From a checkpoint of a small transformer trained on Wikipedia.
Training: a variant of Muon for these matrices, 1600M tokens, 12208 steps.
Each number is 128 + 24 x the weight over its row's rms, rounded and kept within 0 to 255. Layers, rows and columns count from 0. Numbers have three digits each. The size before them is the row's rms in percent of the matrix's.

# layer 12 attention query, 512x512, rms 0.0834, rows 156-255, columns 416-447
123:084123115124095148097109112126115117125165120155191125143157153112109112134132107115134139132104
109:123123103112143129116062124144115102093118165108124149108132147100145150113101113173108121114129
118:095107100101120120145169126132131086143101134116156115151086150130149162134124148082125159129129
116:150131145122129143124116147116118129126145105167164130121095142119144068146125118124101136122113
060:111138118135083130124122133140125175095128081127197100161179128129121142122137127171131127157078
063:113139112135120131146147088120141160153147110127126102148099128120112106142140130114108135105110
064:112112120134133144128142142128129106089121096148139158206110088099152078141097172126142151147123
067:138108163120119131118087129128141108133109116097167130122110133125123123122140123130110125105087
067:155145162116140065119120095111109087118162117164119175133134155089148128137148104156138077184111
070:148134128114149126132121139162137121156137147145105111149094115130144165108093208147094114125153
068:131131100139114146171136117115130125144150140137147166121125101110144116145163134129114175100168
071:160080118126109099107137089146153107113101145106128110105098149166127142132161117122096138132124
078:097090153131179143160159141100122086117150124134136111139119154131133118120130106094114156145108
077:131152117126094145109179108106118123139142111164114143136148139112114167091122094117085152126132
073:132152099122095081133123099122158150097148140150121143135120099099126104121112137143103113090110
071:126138087124130152140100111132105160152145139139170125124157122171128155140136117127121114128145
091:114124135114144134125173100162156162134123139188132159102123137182124133149118106150141110110166
084:111156098124148086122098150121106115118134112111133115111118165123141110135162168123105114119131
099:126089123151142120099167085105135145138153107144137163110112084173147148159117135151117138140174
096:103093147134110094130147122142154132112096125121151115136104105109166145117147061120135113114146
099:091153106143113153100133131119121150150120129121158114134084120125114144123101146164130142095164
119:127103145117128101144138134142109136133141126114081127170134106177129137137143132123136143102152
118:115111135117162091105124128170130158119121125112149111083132112107129130127166108141128159122146
116:129138121124122124094126144170176118174139109076094118094113138115108124120150113137161151150114
119:111152111103106126164108157158141108163097147127155165134150174118156094141140130101143072134089
117:133146100149120095121148146128163129146109135090142145111149160164172145137124122094119120157165
120:100113104148107136097106125134120111109147119134095094150126168119116133139089131113111112126165
120:170126119124155120109117105091092099143109111129165107145110138112102145132123082120098188111057
117:142136121148159117115111143118111115104119146105103103101131153122110124106156094153124095136114
123:136148113150134124124128167103104106098118116124138124108135085147127147093117124151141124113159
126:114155142121117119166146153131164127100114109116117140129104135185141129116127168110125118149127
118:159113153118137143183081117144121082106112149109131112090116104119125105137121114136124129147101
121:127115112125102099081168103158113105134140128117113112154121129140116093101115138131149139129103
115:158097107161121121117169154123141186123117148103120129151114115162145112146148108136119137111120
117:136102101137164114130093120156144097117121143111125137067128133120102131092166141126096104137117
111:125093123141178135108112097096128100099097127093141120169142169129154132126121102153135078144125
075:083102113102105125124148065105164138099134122150132100108091142125144089132127161111153119158155
080:131139114119117115114128126120112137129147132114164123120109118134134147113131125122145186133133
071:097161098049165125171087121097129183180112148128110114119177108157073146158112100134109095099118
074:097100103122109161103131128113119148120165109140121112132144153113131146169120097125080076135126
079:131113118115178099151094151114102110126130122160172116086158115139085154152129093090116134122072
077:098156106121138106092171106132111119133105181123122132140128096136145134132104113118102140150161
078:185122095102132123152106140147121115152135160090125142085157082174123122110121113091113122106099
079:122129136100119154088147128138144116126158106152142109178115136126143112115122133146112156124097
085:072160105123106126115134133137166142106096141156079142168100099090160162137074153122096131100123
082:125127097154109100147147131157136091127116118135129105096104102117105154151151097066186129082146
084:109103108091113139046122134122132093120115133156139145121135102124137127093121148140104134121101
087:153135138128136146142139150125134113108148120143138154127162098121157125130125121163110168135114
079:112102114128142115139099176158098150111141154115148136109132060140132159148093124134088113124139
094:171107165104139119117136115165124121146117119121142125101129162137114156114175124093142157096171
097:149141161159116069125114112127102090099130151088090163135153163087106144130151165155160134124108
116:121103112127141124111123106150133183123101155105112123082148127130112119144120120118178072130097
118:131141121082103147135102139095125163126100136121100136155140152091135083117124101151081147155157
117:143162082103155110163142119106106124125144115152128152124110091131163067135138119135139150112163
115:111109118156131100149125131149126115084155139133151141131114104169119126123146128104131125138113
109:123118142100141117157129152097127119144096141125136138099151128117154135135154128114098097114132
120:123078117148154122105149152117118144137146129122159137144170142094111144144131119160122112108111
116:100123140148135114096124138110099133130106124125103129102116121156072147100099127141079131130121
116:139140152065130093129147119156081124146166171167154118125094093139122162140136127130102160096115
114:102125145138156135152081133113136092109105124114121135120112119118136104128126161096163163075110
118:107118135118160131131107111174148142123134115139141116116086129122143180142118128106107151128086
116:144083076124111140120098148135106162107102116112108126168137111129158125156117155105078112121120
119:155131141127121132128107115165148128124106123094107098108136186166117153133103106160134106116162
117:141173159150103117121136101141138160114137138121127099176109130143117127134118112156146173092119
120:146145099172094143135085174150148134131119114140088138142161103145157102141110143147104141125167
113:131098121121143157112158117131135091159116123121158137124156143108122151129124097145134119134158
109:150134094133153116169128116117099154111142114146145175178140153160131136129114112133158163116161
118:103112143098111140108140131146142120155137132135141149102165102082130109097129151116174099101162
077:123164127157114110128144096128132170053119115093155154118089152110107104153151120114162179158116
071:128161114116170138129119137157089175122144171084128104149089138139180118138133086106135114122145
078:108163119128116102097131073125173125127107145125132135123101128086152125128134153131164130137175
071:109138156150112126123126141123120109145161155079111120142133117122157164131070130121113151105132
073:106115138115131144101119132108103115177127126091156113152124123158112149134134149113119115177128
075:070115110154107151113133126138147166131161092125171143153119156115124134140114173149137166156106
075:113134098116177131130150179115118139110157132130145087099143138108100117154177085155136105160145
072:143186135176148167128148156128115144132156118127125113126186150158152096115133143151116136129105
078:127147096158128119141151120147152108137098159095078139158150110106123146117136159100168131109119
084:180122110124165145112142171119141109102096114161110138106133160129115110117142103125091102103124
084:127127115158119142118159100095142126114057131103068106148115192116141137118130142093129146127113
083:168088090090145101124148170127180144129133134197116122132134084142133108137139155132092127166092
083:115110132102106221103129165099138144100153159169138110169123155113150150109122137131118169155112
092:142095139118162147121155095113134114105158141149148164139114147117122130140135119156074141103128
100:094142132136151112150156135117118173117145150150122134087120129086116125138098125156107139145110
095:135096119114158106116149088175113128136148121116144104116111123135131139166169117124100145115165
104:133128177088137131117154131144127135132098156169100149124120115085127083142158128141101151102089
132:130130075092142137139111129105122125118186116117119119129127094124109103133126155160126195113120
117:139119164160130113155112174110129126158184147111158113133159178138156164100132137123118122151135
113:122117135147175123137150142137127173092134113113095165119133177147133159134134106063133147121145
122:132131118121148144126157147142102136119130137127114124138154136125141130128135152101113140165108
114:135153136149132125144166136087116151108162135101145139096134114138116099117145149106168132142099
117:129110124130135148154171119083127109118123131145154145144147156120140156122106153081166125109134
121:081141148117136150133118148106107074191162123126054124145129138148166129120180154146115123165124
114:140142109094143136171134150180106121095110138143159119093113130149117109142079074154148105088092
110:090130137139122189152115115140145151153120128129120126132136111141163118093089142134152141120137
110:116146126105167146132130146123126154125111091135118119142141128100150172126131110127153122135145
114:137152114105109083147131103126094106135149138091150147129099136108123144148134181154177136150155
119:119125154122132174138104119125117123125109171147122118174160148117133120145133158133154094140144
121:151150105114142118133050111102129104119129127138080099183095106164142117114072147161164165124138
117:155112143115087108148122090154124117131176150104108155121102101138099131134169146106104148134162
116:121113139122166124110097165098123117146128125145139131116133163135110154148151152124181086161179
# layer 12 attention key, 512x512, rms 0.083, rows 156-255, columns 416-447
131:142124105125096121100083103145149128146143107131188125157130121118102124093135161084145121120125
120:132124122076128187081083108145085066150131131122177128170093155127139125113107101134110136134128
126:123151099129100100153166139104119158159091103144140123106104125123199115158138087090131161112124
121:123143151125141116179134110128118144113117137133109103091136143152103097119146123145146136139112
061:143152156098137132110129128110098102150117159128112110131117134120082133126097169140111130102139
060:177140123116139110154105163143142093094155117105131124120120119160114137136138144116090183144103
063:109186152135060115114140106140116104141088116104136089107098114165089145131159127127121139119117
069:094181116142117112129158131151137157144128090097111123143110155118163122115111118137159092106160
067:157079134109140146110138127144149118125129142146134138067138079176101132134127122150095159164127
075:143144157128099138098144109140134122100111124091106124149127153087122052124121083143132111157114
069:106100085121146112128113151146135088129120147099092086127099120078134084113091085114121143116147
073:126126124114172126138099157195092117103138123128113096150141111145093116129112140143158146116129
077:126135138136109115123120107163118108148125101139135158147099119135124115115130112114118096138092
081:155105135124159125153125129134146169120135113138176097120104106102148068113137117161136127129123
085:082128085119167171127117134160143117100149152112120112122102117149089084121124130125140130110165
083:172102168123099147153114143104121137095116125100145133119152157166160144131092128120088131140103
090:110117107136121154140088096106154105166122139128127143125129134146147139133128101163141181130094
088:129125105112170113084106117139115125084135112122104117142134112173131173148124155090131151121149
102:092131089110127099140083125149170126124105130125131128144187104137159168131140095155116159153111
117:096083146146100080169131109137133143117158146127137158103145133115105126139117109122124135122146
111:100134098155138134113119138098085106155136158155112134160151134118167156136098143119111116139140
123:091153120142108148091141102118123140101151132146106133155142117150109116127124111133124128105116
127:113132151137172148155135140139135111171167104099156099109133092160146117124116099101162113113128
120:104152142143150169139123128143124111171162135113106131118141122101164109146120132149148131199131
123:150133120105134159167120163110168135135098124134178142139139151127119112116114120124113125078106
125:134145096108145089085137158116107096123126122089118099118148147158140164127135092109125126151150
126:122163137129129140114135142118169113120137116136133086139142158152144107164108131140118116090144
130:141109099128158116122100124151104112176114136126125125176134162129135155111135153151112187130109
123:124118108128142125138125092137134148111140121108108134099118128107120139150155086139096124117095
127:138130090133139148138185164165128138121118116124167133095125102142107101148115112115123121115129
127:123129130113103089147148128129180150151123129127151115103110128141148123160138120126138120130114
126:156142155136131157199110140127094106116082137116160133129116131123127117125110105107105111128126
127:115058139150112116140173106113136121199132124136108133143129165138109134143108091130159166131104
124:139109118136139131109182119071112153106102132124122114118124114121107116099159159093122101123116
121:127107123133160118130109151128135139136177116132170178112118119126098141130111137085106132155109
119:142088099120166134107108138075124153125090114135123117135148182138175128134107082154142120149134
072:121086119131102077114090147113159112082166133115117138078105100157136142132137144104161155149102
078:133139117124134127113144134145123145123111136139121125127122144138128070125105116142114074147163
076:163097059154168123142133168131158127165102110082143106123149118145143150161105146155099128080121
071:196107125123108118150091125101129142164100121142134111138154107169133119146116126190130157156125
074:136155131110126128082093124111124126163133098119144105118163166141121148147137140092101094150106
080:113144114153125128135130112147087098113103141141123133140091103145155111132103132131144173149110
080:089128139138141144130123117111147125130135118107131102137169134129095109109133122119110164165143
084:096095083133093118142167131116101120079122183136090139139084103115155125103096140155146153104124
084:088132168109101147154155112130116121107117135144116149143109146093134093118089126126179148113139
074:125130130143159147091119158122113139090144120115153154135119115120155117149137159117110125171138
088:095078081101112159160120145148116148095146139130148145134070146159153125130128127124125121112118
085:081081136090110110139109153152170091101128112174125136097094134126139166108137111144092157104168
092:109083111144130107153149166092134144139092126120144135130051164121165162121102113177070145123116
101:131094116102168140166156163060115113109137125113115135116092186136154174126115146170083166158100
095:104148133133149132155171132134110137107134131148101123153115105158137113139131150093116145173099
096:139097130098085124132133128111113100137159104137126144122128124105135146132135119157128136135111
113:144159106108091111170122150143114085137143141136134131091144107133172103126114138128125087145117
113:156130108145126155090136140165156096122085125123138132130152115149097155114135115158124150169099
115:150155082136118172135078093103145147119136106101144118147108129132110126117101114117147147178142
119:105138091140140173123139129127126106100139151151154084113063147138169089140152142138102119084156
118:107142105125098082150115112096105144137150137104146118147102096126111152093103161106127094130134
111:160092107124105071111117090106100121122115127131131150144149099140127127120115159112111136112075
119:122125126109112148117143124121113126160151122144145144150085105140101133142107137124132120165096
120:099079199116167153136140129124116117126185107107102131127122090144109140111152138151178146166160
114:093148115116139106162103086107131124102122129137123135135157147158137159143155117122134135102101
121:147122100111127138127150156128116130106141137144161092102109133138123130152096128119135119088138
114:141126116141100158129146148163114137137120117140142140096144098094113123084132156141148124120104
118:106137128112144104137151118154140145124110112174112110156136103114133138112125111165144134144122
118:149127138118120129091101125154143161138091122150137100133154105099158116144122140138149122117104
114:094096100079153135081116111136134102145161113123161115145145199106133140123115100119137136168108
117:161128157116167158068134172130146155129146133107138136127114141147139102149126111132134123148164
115:154132120151128115103088110097146099124163139136143130107148109116126148141144162109137114089129
081:120151158136120110118122104113118148076105134089145162107104120114160121140088124153148112159120
071:145157110147103081118151115123091164135148093104177119119166167146111093124124124138102124119133
077:141107139112157128097143131114172120107119132139151111101105153115140139151159122160157164184141
077:127079127112157096093116098146120129130151127151096131145065109088154156105118091122155120099112
076:084105116139157151136143131129123123139140124142156120161122091133149146153108126139129136105142
081:088106176101088106121164112107130136095112136155134107129099137133161134137120122143161140101100
074:149111121134133109134124132118154148143135121155108128125189125168059114126104164105121121149121
073:132156139119065113163127108146117116179112121093164155149155132131127131101122137123127126113106
081:130132156137154129123111126138107116118132140105124125103139122145127097139122093095114156173095
097:104084109141155139126138146086135143117130128131140113101106120099167145165144128130113143140124
084:129115128123134161152107092145075133123126135166131139082150128136117135127141129138154124129142
086:106128127148172186128104111106148147147160102150169108107178143150081133127111133124132103100096
087:118164136143106110183120124146128147100107127097140130120101115143124128117147082127106152149175
100:131109117131144144128130176123114125113136123139128091122078167122138150133131088152089125124129
102:126154093168108131103141139135141137148123131123146117164115134112129166146150160137102100119120
112:127137151117107099138133121070119084099128151116109130112115162087164150136158115126145112113139
111:078114125121099110114144089156141156113117138126121110129109101165147113126128096128104124101111
132:131108113094145178116120146092124099122151121131143137129134148117106115108114136132154121120120
121:103119108144151162165081130099128140140165102151104129146140132147149158123111163145156149100145
112:122119111143169140136191141111096129133108123144121143087111137141157099137129146112136092099096
111:173119117082139134151178115122129134112126102115131133175134132133083116104134150111096139129119
112:124077142151107116137101132082111079084169114102110122154121131120143146124121178088136122127105
123:139115127115132135095164140119138159145128138169106152126109088139106127135130137102168108129148
113:138141159134117161137143178128092088120168130115086141090139128136087111142137120109145129134159
119:114112178118124143066151133139131121133161137134121132101135103147157096136116117120134109154119
112:115139153096130148150157119162120133136143109132084106147161109136115138089118156118081187119115
107:125145120114156093129126120137109167107100123113137155096105155099150125125081130150099170123142
114:175093146114117114124162112135130144116123122132139130107123148141127188134145139120125111168127
120:109124124102125127147074119137101143167134122145084114159144123130150117080120101142153134162134
122:144116167117135147097142104069112152142101127108124094138123133140156114136098128149154130091155
119:080121144111138112123093134130119126153143123149101117144158102125130106126110110123107120138166
113:077125116127127106121145090151135088135127124118148151142141138144104118115140153136164143143162
# layer 12 attention value, 512x512, rms 0.115, rows 128-233, columns 416-447
089:135080122145124087106128159128134134160125102126099125125119122106127135090124106151117101128115
085:134135120161135150120159171153133146118090128170141162143171102170131146106105138149164172150102
086:095100176141120128157125137139166159168137148132167127135130128149127143142170162145109111133152
087:141106125124105116153128119102130126135120095135142133150090090105120173087101140116096107111104
088:170115114077174118123077110117152153136125130146117090141135107101143102145127128153089149110136
090:120112155114115149129156061102121096102140100151109088119158093115155122126145134151147116144098
086:156102122169102114126086129147124091127138124137150103170096155141119140127093135162129170095103
090:109104118133141093113127145128095137143118146165105143155189128121145113129149103112170147149137
083:144143145130175120122161104109134117121131121129147106139131143141126126118130128130121120145132
088:197138103122085111126115109122167128150126088109109146087102110115139135149126186159145137101117
087:107148108145145113123143115170121114158096155133102110203119130075132117124142112111113133122155
087:153129129102147161116136121119109113079108162099121174201144107107094163137133152116117095114184
087:114136132128174135160163081120116155132126133061107132082170128137129153151100118141083116124142
087:140108139086151128136126115115100151130128125109158155122095146147103153111155116124102154179072
085:137153143097127146139113080121130155112074126103140145150130173163124136116089111147125143156130
081:080127145137104105121118130083158137118132161120116084105110171121147129124130132092199115139165
082:171158112112143151125087126100127129149127129097131127136173110098173105122158125128139115126144
081:097117091132118137123121121147117132147097142143136128128182120116113153124108097105120145122099
089:117141147144136179127123162114141129147163102130121133096121178129139133147188139137155138126133
092:110180123102127163145110149102127123150160134131143126106167135094127144141122131118146186110174
082:146130115121154171166159109177111108140167133127125124126151178097120108119153140080091155110162
088:097126098113123084141094135117155129109148104077107144142090123137148155107148121139113160147092
085:116143111123142131147129106141163073141087154150154071103108194157123131080119140152070127166127
092:171133120129110143140096091132165164158145113132123117106155180087147110170104132134086149149087
089:157118134136081088138151108122113136127104115098128093129103135128104126109137124155148169126120
083:112154088101138146124122128130108122123108091102145128119155147179147128133126136150182143124144
090:117159110112097154122136145131140133146130086156098129175119146134110151171132108082091156124102
088:113119092130082105110090122109126123105141130153111141126133103140109152077097115129120128159127
088:088127147091122145110114118123143116088126130093090100094071086116141102172106164143134116151133
084:085104128128132154127112137160132099126127172117123126125141119143120178158097146124117100154165
087:111113103134123108126107173150144106087111186108124161130130108125116142110119148145169144117105
088:128106114090156129146110111132132114167171091146136143135071101129141119117122170141139119114046
085:175095098138084100134158116154111152148116161092150140115188133112143097165113135109103137100145
089:147204114135166178161141085120143136120109121157114126138114112114163126169134152148100140105132
087:117174126136152167127131105175116129122129161170116152125161130121105138087147149102103156174153
083:168133171138110154120140113107123123140117147140137098128182132104118104075098130140114135075134
085:133090138111082102162121118104092093114091167102150111120093143081139141162116143068101131133131
087:121124109140124104117137126145108168113125150123139142118083112138155116148102120151162140116105
087:125117135152130098103138121069155120147145138173124092141142161098129142122132185147116120130117
088:167151153115139172123105137129062118075147146122137090117090145146111147144139096119145157143102
087:164185151121114152081109136115127163115127137122158095117106123065141143138144121148100090120153
083:112149113111163124119100148161150095145135153087159146115128104104168093130142132138129118078121
086:153157145137106134149133130109161148139100077154148108123114136164098134138161168168099112160148
089:139141154150125151105125177135126155088146072185112097102174100159112143153114130170120097137186
088:080134126105134132117154131131121107101171130097137084151172080118134110138145149121129102127161
087:140116164100113129137085158132131114145117146119141121146167162105147124124092164107172107107121
087:159143173150095159125120094152132112117084125120151154119135171096175146137103128144107164135149
085:125090083108131134194115132132132142127126083159091141121133121125130112108069122122165132094155
083:108100093160133132119169106188131080127130103140126126112149106117112126145080129064103091152106
084:107123137156164128139141122108113096099140103133140175129106112120168102107129126112138138100170
087:136132111149137116128117111114113125110119120129107116127144127131129135155142103168105099145142
087:114107140123173123149133114110107145173140137132129125147126125179137130106116115101131146105132
088:163181145133141149109141121148138109106138179148118132130089118179113142141120115143163109128099
086:137095105148093143106154142096105127118105132090125115141135153151140119119113104104149107116141
083:192125082136175165076129149150106120191082155118123159086138107058136154172105095109128120143099
085:095160117112168170111150118132123112108145139134173148150125085145145113084134142087137129149088
089:173138156131141100116138098108104113115103075103143126133105136131083126130122135131107144127157
083:145140143134092106103125111123144093097158133114138134120139150072111119112125154182161129170153
084:092100106149085111118078134143117136122123116139160152122135153148127103097168152139127143122149
083:110156111101172123070146131153147141069132125109112114134105141101139105087103129122071085143099
090:131115148125158097163123117146110125078136135092140136164109126167069121123125125118147146129125
087:112119169148128168155156091144158145116122138159113108096120103156110143142113131135118156139166
088:122194129146120139120092088109156110132138166165122107107127122072096124091123147111157103148104
086:125139136140166141144121091098121138130123167144108120161140122125138126156112141106121129142153
096:129093115147116135120191111118136118087150115128138093124123151134140131142117132177090106062162
092:127085155090173134133105140121113155152116116124112145110193144073109142104137134133148138188131
092:183134166163136125154102105201123120104120105097155101103153108164094129165123121166152120151121
086:116123144094114124114105143165102105149120144126170107113112115130100148135162175123131158108109
092:111117167122139119149090161092129125107130141125132131088126093159118162100063140137154131095120
096:139124120125114070146143107144142113111130143137127134128116140144118093131072086134172126138135
092:143160149103130122134083089123118142119120076127129167141117128157136145143107116127128118110106
092:144099151098133130133149090119119127158123102089106115137136140128114148099177118124126115140155
092:114134115134100146163204172141132121126140107136114108135134109152152106143138148092165143150138
092:148123120112079131160099096151106122123119115097115153130148179086130124133128136118148129160112
096:116122085110113107146059125119134114160130110165123195097113118098114130081120120078216121146120
085:096123114138162134134121136178104102115107125153138161121143105127138129143104117077114068132129
091:157151150114096122109141151128131111105116113133138099130122129120148126097099120146160108098166
098:126092112170133146136119146129116098098141141114086088129136167145118102099128140092077142112107
086:120081154101151122117131158133130137152120167108164077092094116129080158097173141127120175120159
094:102179130059107054134129099158111160140163150197131138138184152135133102119118155186146108058091
092:119104159126106142119155120080164181107142091097107089129096139155126089185109122140153108140138
087:119128121182095134125149098141108116126134125087143178123110122147172195136113114156107146167116
086:162144118126093157131111117096150133094131148128113124105123108146102116107134090119164153162109
090:148123145121135090109107119147109133161118090118117144134102097155134116141129122130073118148138
095:140182115130124181145101139140113130149115171169119141126147153116137078121185141139162128117170
092:118189164120128149128160163113137084116139160114143070116148119161135144130159136106121101117106
087:098110123126144170150143120207147152162116154157127124108178072121153091107099120166128130119123
087:120111126120107110165140139112136144107127130137126128177124116133158196064096123155109154141133
089:136077154082121116093124126073129112162165157129141145148168140105102133110122150097142144135146
098:118127125151184153140111116145120113152115132154130151122163094169137087142128147130136135098122
093:115120122089097131145103071133135158091086101143098103138156139114118113128072156099104128119138
090:131099116076111111117172084093164111134086118091107071131117145166137115154119129133121130159129
094:144132167121164139135176104098147149155126110104146118089100127102073110153135118092085151094132
096:126131148146112106129101147149124105105110122082116137137124155160120154128082121143117130105100
090:145116142149142118092142149135168126180106148100136135103140132140089118152103099140154156160155
098:144081143159076150112146115147144131109129142168136162155114106120119142158153088108118163152124
096:166151105095101117144108104140140157135110123101128097146102133127117142144094109090109119146136
095:136115149123173141134153146111143131129115174178102144134109198138125141138112155155131166125065
091:117107085079146156160112131143110171143108087150133099115100142153102101158110145157109098152101
095:122139092116112124106158133141122160135153168150101125137086154160128096156123113146074114116139
090:078138129120172101117139119143121162123115085121146114144120122129146139129161133139114135108182
090:091132105094147116118161081188132158115099135080118120162135135119128136141092119126134122133144
093:129162109168077126115156129132096166106119150126142165126047131127137120119108146159142136109101
090:121141124116093133131118128116146111119125076145135088118106075147173118154132126136081092123158
090:117157165142106133120121124110140114109123078118130093094191140163112113141103089171155133170122
089:107130118149158112100147147177112083151090072177148110102137141082169169146130136145123120116178
# layer 12 attention output (transposed), 512x512, rms 0.0954, rows 128-232, columns 416-447
091:194128138137142109139149108123123139095132164144102168137123151109152128135159159159142117095148
088:141150133165106168133095141172160132085171162086124155125067153090144120117126096101138105133140
093:144095122095154102113143104100145128091098094089150157139126141152151090132132068126120181140105
093:167171133123151118154106130119102139121116116130112101152138148125118131150138123158131145102093
093:086139149127161143114129123125183092114145110143057189127140143106127134105109155138128121121125
094:118120155147130152169104149143121147143125107142190170145133146146142114099149085109108113103136
092:136140165117161142161141107116123103154138106112138157073129114157143128129131169111103122133146
093:132132101111143146141095135110137093141123135142117116157120152125146124119186097164112038124118
090:128109118133147110118120155183109139093139116136123177158091103100093130162112096143147097106094
092:077120111153119124162125123126088126119081134125150128110142128123101120150116170115159098176154
093:134132104163086152140108163130123118111136151135149105076112137149164145163124129132122185100114
092:106125134123139136057145137129168149123110142156153136091152138139159101118132115143154169139067
090:140104134121121127105134127108123147121170110140092107135105136154107079108186112077140130120139
087:091107105173113141113121108127117113117134094136082139113139140090110164129141145062144173136129
093:133102136124141114102140131134150131075141162150115138112124092109132114113157129130126111147117
087:131171129127142139073142122117099152120105102144125149106122094181140118144137112154134140133115
087:114118115112131120161162119136151097131141094145132152151141105142101131145103175117154106110125
088:170072057144152151144124124157145130092114134124145165084086132171160123140137107174169137144159
094:075135149141134095140106147088105142147131146132106129152114129132102124121141054160110170137123
095:138118062114099113146159145145134148115169133134170127101149126143163111126103126135113114134122
087:126079139167126133126138129108129129155130162152105149095096055138120112155089133145138142157120
089:158106136098099141137093121105107111111099150125125132117112085126144117132141131187133120087151
092:146104088132147141136120153107123110100125138155086152113113116126170159153133108135127110155105
092:139104124131083132139171154116105109152110122154092122162120116143092114115156110124172126127162
091:106125143119135100167109179128134141157106128081175120199121094090150100110115111111124112107123
089:139120119087090148121161097149114190144155147178090117102093068110134114143158113087117114115142
091:167107125146142132125129173109137143153146145152124113131138135122145133116107104149124129131145
092:134094150172126125136137142145142096140087110117152118093143126148147092164139155084125168119112
090:134152107151132122159144123109087146112107077158144127182142125151140139116121115133113107131105
088:145146172140098122141127116105143148101145115128083142113125172119157158147144129135096078110137
091:117092182106183087103118177127109156168115101125160112154137151119169138115130121159111120133104
093:098145089141121153178112122140150152131071129097170105131166137134126118167124113123149150090159
092:100146171180123159104125165142143134114138127090099071121120103141140109115164158153127154137143
094:126180105092115116133126167141108134148108140117127097121120162139117102115118150107124107131137
092:100138167130116130109119142123136140103113138081097120125129136165103133087108140130146162087121
091:123167103122134131129089102124131097159148113153128171159122127118154126140122122136139121137149
090:130154128142121134107146158147158134113108103139107147143141104151163133061150133135104126124136
092:090144120117168152139158093101141123128129128108126088164118141126108113094118164115112140132124
092:117126127113159125190129133173085138146140139131127149108109107186104144122117079106132122127114
089:127091112159120153130125149141155130159078119092114162166135111120123125140142183139100179110130
089:101110108129125072164139113119059115119121113082140171121146115152127162148123096156126157091137
087:116123143161158164116146137128115149118118150161105140100112185117070140163142212122137140138088
092:145139088153162146112100095113122143094149125121135139162179107140134126102104094123117167103097
092:123118092118097148175139062138153100153134149078120157090123107092209122116126164111083148097133
095:159107154124144178185068149168136146155114140119069121128162111152132120108119121103143104139088
091:182125082154172143080167109155150156132091121137145117090112106144168091094154071166106137132150
090:121158149125136108069142190098157150119096113126176127148127149158133169144075144131130151164121
088:129189121122146155143148136129161141168135133047148104075147123148102124129136164139122087118119
090:102155113118121095143131118101110134127101106127078106157129138145112096154123135143133105155129
092:169081123112113131145130113129144120119123121112141121108072124160090114111106129144136137159143
090:137132114138148114109095140133096128188159148191084143104148152119109092124099145129127142115124
090:077152127140153124122110128120145149126113131117127099103136146042144081134112137157133109150112
093:098165175136145117093131155112143148111126150094174078138116110093112156152142136128139110105166
091:125156137122135102151122141134098151122146150141132119090138143082103125183140133086101102101107
091:110126165141135105094107105107120132141135091130153104163119131163129107108162136086128117111175
088:127095131114133108163148122143163115140136112101102135108130136179108161113134113114137169117147
094:154131105109069145169096150160167116142132164129147117157136121104137155172135144154107146130130
088:112168182132057120028155138139118101181127143097094150125138115147154149123127097108153184127113
090:124101124109136107119122094098148149120151150139173164144107151132128151105110103125120142136135
087:127135159146145115131132160133095125104135149137063125120122123140139133153155167109154135127166
097:127131121140142114078174136115070094158136130126161100165147123132153126121143102161107121129134
092:115157110087150151115099160085124151150070102134149114142130114107119123143122136132125119148137
091:087100157107147126136170164144128085160150134121133102160125131114150125142155148156146165098142
091:150135099138125113131137165179132149123150122125153089142171098098106147094129130153132128135119
094:112115083057116168115112132145104110150152140095095127177133172105141154130133142129113170113129
084:141157081117127092132076122129110139110136072096125126157105139135124155155115160154130130136129
085:096140125153143144129101136134140103112099099151149124143145103134134138105165061156135171108123
087:114140128117122104098126159129134129118112125126175137133120117105138124103109122137140125122095
089:110122097105161132132158133102124101153142135130136139136099148133131126142116122112119159099098
090:145129149144086115178125137115158158150124131088127098077075113138137087086148230122144150122125
090:093113170100103125146115120080115118149154103172123127133104102118153162176137149132143130129120
090:165124105134149136133152115093136104138097155152115188182144112124137125138147053095116145097129
090:083140137135132138098172093111134159163151148105152160135106126091127104135088096134199157127125
086:128126163135126122110133156111094144112141160135131110155132142133096094062138026146144107168121
092:121093090119107085119132138166064147131113161161167116135117126158135170160100173099168159130114
084:141124113143118152126154137156145121147140142124137113155177151073143135156115152098142136091140
090:128121153136134096136153146115124135139120124167093161186144131147134112119092229105166117106143
091:139092134128120115099123137128100150131097140127139154129151165112096140147140156103150140087122
085:102124148132134112142113109125100112096095144140144135107118146126146133152108124170163114147151
088:130101117161140113157120155135077085122132116170104135063126122126124144103132111093153113114112
094:139155129117178193157100121131149103145148127078084132171131134061161130121140146133144170143136
085:119156120097111162087167102111137161124164142178185098170175124090134138173109134163158161127104
084:143129178138156117166174127129110140148091111119157142143119108187145146124116128108110130154143
087:108095154121129114111156134135135107107106142184131140172138124146136128132116208100178150124124
090:106143125109115121142081111139101106101130103115123129131147111085171102128150158115139131119126
087:191160126187150156137146153134097152142076140086122151071133164139154092119147156108172103117113
085:103132106130137080127092129104092152195115133138120142119110100121146109129130093173129104121151
086:156142135098143144097094124116116146111119093106220129151164132135135139139105061133107102153154
085:158156134125121079139126144147079105090153121118147106107105111149114098141097089163121160132132
095:133101139139125099103171123131098137119133144105099100088123082119119114131114143122100124134122
090:118119150129132129124128119116137097157106147146114123128099160132152123130134132155094142088123
087:097122159123128121128105164158146145186097114088143125143153168138131137127116074110102128131113
094:133093148139203093121157155088136095142108126079131154112137172109107095155145113101130124106115
091:121126111125118133143107104113104149100127134133149130097142145101131114146161188130113130102152
092:143140175099078173149136170154152137097141162148140123128149125108127140139122145137110171144115
094:168119104095107140149125106167150165114089118106114089116132084142116149113104112176129131101118
088:147113173133138091173156128129139117122104178156135141091131168131119139100111123117141107181112
089:130121083119110090138120138118116150125127086142104100123104125105142134157171144162103198103124
089:106137138106147099081117120125115150124096129094108129143098160119140143146121126114144150112121
095:146094125118103132129117115123128125133155132114103123107147135137158091097134154113115165138142
089:112115079127137099133129140078102134177159094116127114109141119141152124140093176129078118113156
089:143139137138138133185135134108123186124116115156124142080113102134140119137134154139134130111156
085:139134136124122145138153127116131119164150130136160133164141107075152137147105188093157125138067
086:114151097107154159110116108101110108118137116165137174102162101095134176111153191119158149129153
092:099123135124138158122043154120136161167107153105112154087093110097109136152141110104108097131156